From a checkpoint of a small transformer trained on Wikipedia: 9247 steps.
Each number is 50 + 12 x the weight over its row's rms, rounded and kept within 0 to 99. Layers, rows and columns count from 0. The size before them is the row's rms in percent of the matrix's.

# gate: layer 7 MLP gate, 192x160, rms 0.101, rows 85-98, columns 80-159
# up: layer 7 MLP up, 192x160, rms 0.098, rows 85-97, columns 80-159
# down: layer 7 MLP down (transposed), 192x160, rms 0.0954, rows 85-97, columns 80-159
gate85 097:65 31 82 40 50 61 57 40 75 63 46 34 48 44 43 51 59 57 44 53 33 47 62 63 62 69 61 52 33 56 81 31 60 65 56 65 67 49 57 55 55 47 67 54 44 70 42 41 51 59 38 59 33 51 55 72 55 62 54 47 35 63 50 50 42 36 42 48 36 66 52 60 46 70 47 71 45 35 45 44
up85 101:50 48 43 41 58 50 49 40 56 64 58 64 34 59 83 54 71 44 46 44 53 55 67 46 62 47 63 69 33 25 71 56 50 49 57 53 36 54 29 63 54 49 64 40 60 44 74 44 46 54 38 75 40 23 55 36 58 46 63 46 58 62 72 40 39 46 54 50 56 60 40 70 26 44 61 32 56 57 42 66
down85 102:55 53 49 43 55 51 46 62 58 55 43 38 79 38 81 60 68 54 51 79 40 52 42 34 35 52 32 49 62 52 27 67 37 56 51 67 33 55 59 41 59 57 22 48 71 58 54 48 56 48 78 38 25 56 41 43 38 43 68 57 57 49 53 45 52 51 44 50 52 44 48 31 51 51 36 51 39 60 68 38
gate86 088:39 34 63 56 45 33 27 33 72 38 50 53 67 64 52 75 53 37 50 51 30 22 62 37 35 54 65 51 51 45 60 74 39 52 46 55 40 52 55 53 48 53 57 47 38 59 67 54 42 64 67 43 41 54 63 58 36 70 59 57 70 54 50 15 38 47 42 44 36 51 41 53 31 53 20 48 58 52 57 51
up86 095:36 49 56 64 43 37 58 53 48 31 59 61 41 61 50 48 70 58 74 66 67 63 41 71 69 33 52 50 53 31 33 41 49 61 61 63 25 57 53 51 58 60 42 57 48 52 40 54 64 52 66 58 58 59 51 32 55 48 64 58 32 56 40 68 59 58 62 60 58 56 47 39 43 55 79 57 21 62 49 47
down86 095:45 50 39 61 43 47 60 68 54 55 54 54 33 54 51 50 58 60 64 44 24 50 49 78 39 44 70 45 53 20 53 44 46 43 64 54 54 42 67 32 63 42 57 49 37 53 35 67 57 44 62 45 55 50 57 40 36 41 63 70 34 68 54 49 32 45 39 55 30 59 53 45 47 28 66 62 57 64 32 51
gate87 101:47 61 57 65 23 48 53 64 50 44 41 62 44 43 44 34 22 39 48 60 53 45 40 42 30 53 50 54 47 50 64 53 55 63 33 66 63 70 65 59 66 64 87 44 57 36 44 41 55 53 60 52 67 47 35 34 43 61 53 58 60 50 50 62 64 52 54 54 42 43 44 62 39 58 54 64 46 17 49 54
up87 098:28 36 37 49 47 38 54 43 61 32 47 71 39 50 53 51 63 71 46 52 36 37 36 60 62 51 54 47 52 33 72 57 44 41 36 63 64 37 52 47 33 31 66 32 37 41 37 34 63 31 48 66 41 70 47 39 50 49 48 36 39 65 54 39 59 45 52 79 58 47 57 34 23 46 55 56 57 54 57 47
down87 099:56 44 66 40 74 59 47 22 65 54 41 27 26 34 45 41 36 60 56 47 62 66 47 57 29 58 47 59 68 80 38 36 46 62 44 40 46 59 49 25 35 56 34 36 61 63 35 30 48 53 35 75 33 54 73 57 60 64 40 32 59 42 46 69 38 57 39 50 55 35 58 57 46 59 73 47 50 43 36 61
gate88 096:54 55 51 47 53 43 42 56 34 48 52 48 42 57 31 37 50 40 49 51 50 65 39 29 45 76 35 53 72 25 57 51 56 48 70 17 47 78 56 49 68 54 34 56 64 61 47 47 75 39 56 58 67 45 32 46 54 59 76 50 45 53 49 41 58 44 33 66 44 57 45 51 75 61 65 57 58 27 52 34
up88 097:38 39 52 24 26 40 53 60 26 49 53 60 73 52 53 70 49 27 25 41 43 28 49 63 46 32 30 46 52 43 51 80 30 49 39 47 60 36 53 67 40 70 55 43 52 35 55 62 38 32 57 41 49 43 63 37 55 48 51 53 59 41 50 48 64 38 43 63 61 58 70 63 26 58 34 56 49 41 54 54
down88 101:36 53 41 44 54 54 45 77 47 33 57 49 45 59 52 54 49 43 56 59 33 48 56 37 46 73 60 48 53 01 37 40 75 31 56 43 56 48 66 57 67 56 48 50 51 46 58 45 53 49 52 53 41 52 55 56 34 32 42 55 26 47 53 49 30 58 43 64 40 60 64 58 45 67 56 51 61 68 41 39
gate89 100:58 53 56 56 45 38 64 34 61 49 24 51 34 56 49 40 60 44 49 43 50 66 54 52 52 51 58 63 42 54 53 33 49 44 57 39 40 54 65 54 59 49 46 73 38 42 44 57 52 82 28 43 40 68 35 54 60 56 48 52 52 42 61 65 61 61 45 35 39 41 58 32 50 33 55 36 62 53 32 36
up89 101:57 45 51 37 64 42 78 50 51 45 68 45 21 41 56 51 80 45 53 39 33 56 39 35 55 65 36 58 42 43 53 58 68 60 56 60 17 65 61 60 62 43 35 50 54 48 52 53 57 56 50 62 31 77 58 30 70 59 55 66 66 44 45 68 60 47 41 40 54 50 34 36 79 48 48 55 62 38 51 41
down89 096:47 66 66 61 47 63 58 54 72 39 52 33 69 34 54 42 67 68 61 50 61 60 54 59 72 45 52 69 44 56 84 48 63 63 44 71 66 78 58 52 31 47 47 56 53 37 66 55 49 37 32 47 66 43 35 60 30 64 37 38 50 65 69 39 51 60 42 60 54 46 43 39 41 40 41 46 75 44 39 59
gate90 106:36 60 55 52 51 29 32 55 55 66 48 58 54 43 44 54 56 55 29 54 58 29 65 49 38 60 55 72 50 63 39 67 57 50 51 53 31 41 39 41 47 53 73 46 53 86 41 46 57 63 47 65 68 67 45 34 53 25 63 70 46 33 52 51 41 48 42 56 49 49 34 58 44 20 28 60 56 44 44 47
up90 107:70 48 56 29 53 40 44 50 53 48 56 69 34 66 60 30 51 37 45 32 33 46 52 62 59 45 61 76 42 60 33 64 60 51 45 49 47 47 38 48 45 56 39 37 51 65 70 65 37 56 39 63 68 36 35 25 53 41 47 61 44 59 54 82 43 43 56 35 53 38 40 38 34 55 78 63 57 54 22 46
down90 106:62 69 46 39 44 59 43 63 45 41 60 50 27 51 31 39 40 35 70 45 39 36 40 31 28 36 62 34 39 25 44 37 51 18 44 81 54 55 61 43 60 46 44 51 46 52 53 37 42 50 35 56 74 23 37 57 37 64 42 43 36 57 46 59 69 37 61 55 46 74 56 24 42 58 69 47 38 48 45 68
gate91 093:28 43 48 52 16 57 50 50 59 53 59 47 59 35 57 59 58 46 58 72 55 30 69 46 62 58 45 48 44 46 46 69 40 53 39 68 39 53 61 63 60 65 45 55 34 53 62 29 46 31 55 68 38 70 47 37 42 48 52 70 56 51 51 28 67 34 41 66 49 49 58 40 24 56 36 55 61 54 61 55
up91 099:54 54 32 68 56 49 22 47 49 51 55 55 73 59 71 75 39 47 41 59 45 45 65 58 43 40 57 28 34 40 63 42 52 55 49 61 49 49 36 32 60 44 32 63 52 43 57 52 38 54 53 53 41 52 39 66 40 54 40 50 62 54 57 34 76 27 57 51 45 43 49 48 35 57 34 44 72 33 41 66
down91 099:56 57 46 25 47 49 44 69 35 40 55 32 49 53 49 63 51 53 31 62 53 66 49 59 60 55 35 38 49 46 52 46 52 60 40 50 41 70 44 57 47 38 42 32 54 53 48 68 65 46 72 14 50 21 30 53 46 58 29 56 61 61 58 64 72 63 54 57 59 47 29 32 75 67 44 53 57 40 39 60
gate92 093:33 52 50 38 46 54 37 43 56 60 52 48 47 51 54 35 28 51 56 46 51 66 59 41 46 42 51 68 22 31 70 39 37 82 62 35 43 31 46 63 51 55 59 51 32 69 61 45 49 49 46 52 28 34 69 53 54 63 43 40 55 50 54 58 59 34 54 65 40 73 29 60 45 48 17 39 67 52 71 47
up92 097:29 38 69 55 55 58 40 35 69 52 49 38 59 65 46 51 70 62 54 40 37 51 33 55 72 54 43 29 53 79 32 52 46 48 37 61 44 45 72 48 61 62 31 50 48 31 63 65 34 47 60 37 57 44 55 66 43 38 51 42 48 67 66 61 56 69 51 52 60 51 64 48 29 74 64 46 40 39 60 44
down92 097:48 43 26 56 47 44 51 74 71 60 51 60 37 41 64 69 55 63 51 47 57 49 63 53 38 52 54 36 45 35 61 46 60 73 71 55 48 42 49 60 37 52 47 39 42 69 64 35 53 62 57 58 39 57 56 45 67 48 63 49 65 54 57 53 49 56 57 62 64 75 37 55 68 49 55 53 37 50 63 32
gate93 096:55 47 44 66 42 52 60 39 32 60 67 57 36 34 44 58 43 56 54 55 37 48 41 66 23 50 48 41 56 52 47 42 69 32 54 53 44 49 71 57 47 70 29 47 45 35 49 32 65 47 42 44 55 47 41 55 67 63 59 45 66 46 65 48 59 39 38 54 41 57 50 43 74 51 36 38 32 50 43 42
up93 097:60 49 27 35 55 46 42 72 55 47 44 47 36 44 63 42 57 57 61 45 66 70 42 33 57 37 55 54 49 68 57 42 40 67 32 63 44 47 24 37 53 34 63 46 70 66 57 22 47 38 62 42 36 51 53 53 69 52 58 63 49 55 49 60 52 29 74 47 43 53 64 42 41 62 55 64 67 66 59 67
down93 099:45 56 43 61 37 41 52 43 34 53 53 61 44 72 57 67 35 26 34 46 55 41 68 43 69 40 64 43 50 58 59 48 53 37 60 45 66 57 44 57 38 57 59 59 50 57 55 60 65 56 61 43 66 41 54 38 48 74 33 50 64 41 53 61 47 67 44 48 42 30 49 49 59 51 39 69 47 45 31 36
gate94 102:39 55 38 54 45 17 53 52 51 56 42 53 24 47 33 52 38 72 55 70 43 46 50 36 48 68 56 52 61 54 57 52 55 34 48 33 64 45 42 41 46 43 72 51 56 80 48 54 69 61 25 46 49 47 53 57 48 50 25 56 52 53 50 43 69 61 55 46 61 66 59 54 44 50 49 60 35 47 39 70
up94 098:47 71 16 46 34 62 63 70 19 59 63 65 49 53 39 53 56 45 54 45 77 53 54 41 45 41 50 37 46 44 53 66 50 35 43 33 46 68 39 53 34 39 50 37 57 62 57 46 48 48 33 38 52 31 35 47 53 69 42 56 57 65 48 58 45 54 71 75 55 24 49 56 60 37 61 73 57 40 42 56
down94 098:49 48 66 37 57 52 31 55 46 35 41 34 59 48 62 44 43 38 44 47 48 30 39 60 70 52 50 36 45 36 27 61 47 54 63 79 31 79 59 50 60 61 26 63 64 22 58 63 43 50 48 56 35 48 24 38 50 40 60 39 63 41 48 32 55 32 36 58 59 34 29 57 50 45 40 41 74 71 35 32
gate95 098:43 65 50 30 37 40 68 62 24 47 48 62 52 43 48 61 69 29 55 40 46 60 30 32 37 48 41 58 68 53 65 71 58 47 45 46 34 59 54 50 69 58 33 51 57 47 46 51 55 42 59 72 59 50 60 42 73 53 58 34 43 69 31 44 56 44 44 44 35 55 31 64 68 59 53 32 54 41 32 33
up95 098:41 59 40 66 74 42 57 45 53 61 34 33 31 58 62 56 41 59 58 51 61 20 53 51 33 62 70 47 58 40 48 14 44 58 69 21 56 59 55 29 26 54 42 61 44 43 45 47 52 58 51 56 51 51 47 64 42 51 49 43 54 65 72 55 43 63 40 44 62 60 68 20 48 27 38 40 55 46 49 44
down95 097:29 69 50 46 66 52 40 62 30 36 50 56 38 35 45 39 72 38 36 57 60 37 35 36 63 45 51 43 32 71 61 61 33 73 58 37 39 72 39 62 56 52 44 57 53 46 61 51 48 45 36 65 66 49 36 51 35 52 58 37 71 56 54 51 40 43 48 57 30 41 31 72 52 53 48 42 50 48 60 61
gate96 093:24 39 57 40 29 43 61 37 52 46 54 76 66 39 44 50 55 59 48 45 62 48 62 41 46 33 54 64 58 54 40 57 27 50 57 48 59 48 62 43 54 42 54 42 36 52 59 57 29 37 61 51 46 60 58 64 46 36 57 55 66 57 65 47 56 34 39 52 68 64 42 44 30 47 30 27 56 55 75 34
up96 096:46 46 68 36 48 25 54 47 66 40 50 52 67 59 69 58 56 73 55 36 32 34 43 63 67 52 35 60 49 47 48 58 56 42 42 73 58 27 39 36 41 21 52 55 40 72 77 55 43 68 48 48 58 42 65 52 42 51 27 33 43 74 54 58 44 48 63 61 46 56 80 47 41 43 55 53 59 65 47 71
down96 098:40 53 43 35 74 47 36 54 52 36 44 54 42 46 60 37 46 66 58 52 54 41 32 59 39 49 43 53 37 36 74 59 40 51 76 60 55 63 49 38 43 47 61 38 62 51 53 41 62 59 46 64 70 52 35 78 64 47 27 57 35 44 41 53 49 56 39 35 55 46 62 56 74 45 60 50 50 58 39 54
gate97 101:51 67 63 48 46 51 45 41 58 46 53 78 50 60 31 58 36 28 30 38 42 62 53 58 42 62 42 60 67 60 47 76 54 60 55 30 47 56 43 45 63 41 64 49 38 55 18 52 51 78 70 46 49 50 38 41 46 55 50 33 37 63 80 51 28 50 55 44 43 54 33 41 36 42 40 49 58 44 56 40
up97 095:54 37 33 47 40 50 45 53 43 48 45 53 44 45 62 45 45 43 55 47 69 62 51 38 52 31 57 51 60 51 47 38 33 60 34 61 63 53 54 41 54 64 48 45 48 34 52 45 47 48 34 68 55 49 53 47 62 47 51 56 52 34 46 53 71 28 29 62 58 55 58 52 66 53 44 53 43 51 50 79
down97 094:37 32 59 52 45 58 37 39 42 32 55 46 59 54 54 65 41 50 50 31 44 31 42 63 56 29 43 45 57 65 72 65 54 54 49 49 34 46 62 46 60 37 58 35 46 49 62 48 68 61 60 62 34 52 52 27 48 65 55 39 66 58 66 35 44 53 59 41 59 45 50 57 20 43 68 61 49 52 63 65
gate98 103:38 64 52 43 49 56 36 47 55 57 60 66 37 44 47 54 42 47 24 60 38 69 40 30 55 62 45 27 50 50 53 60 30 45 54 37 39 53 54 51 43 64 47 43 54 34 43 51 81 55 49 39 55 49 46 32 72 56 55 54 47 41 57 42 46 39 44 65 76 53 71 57 37 60 48 54 45 60 48 56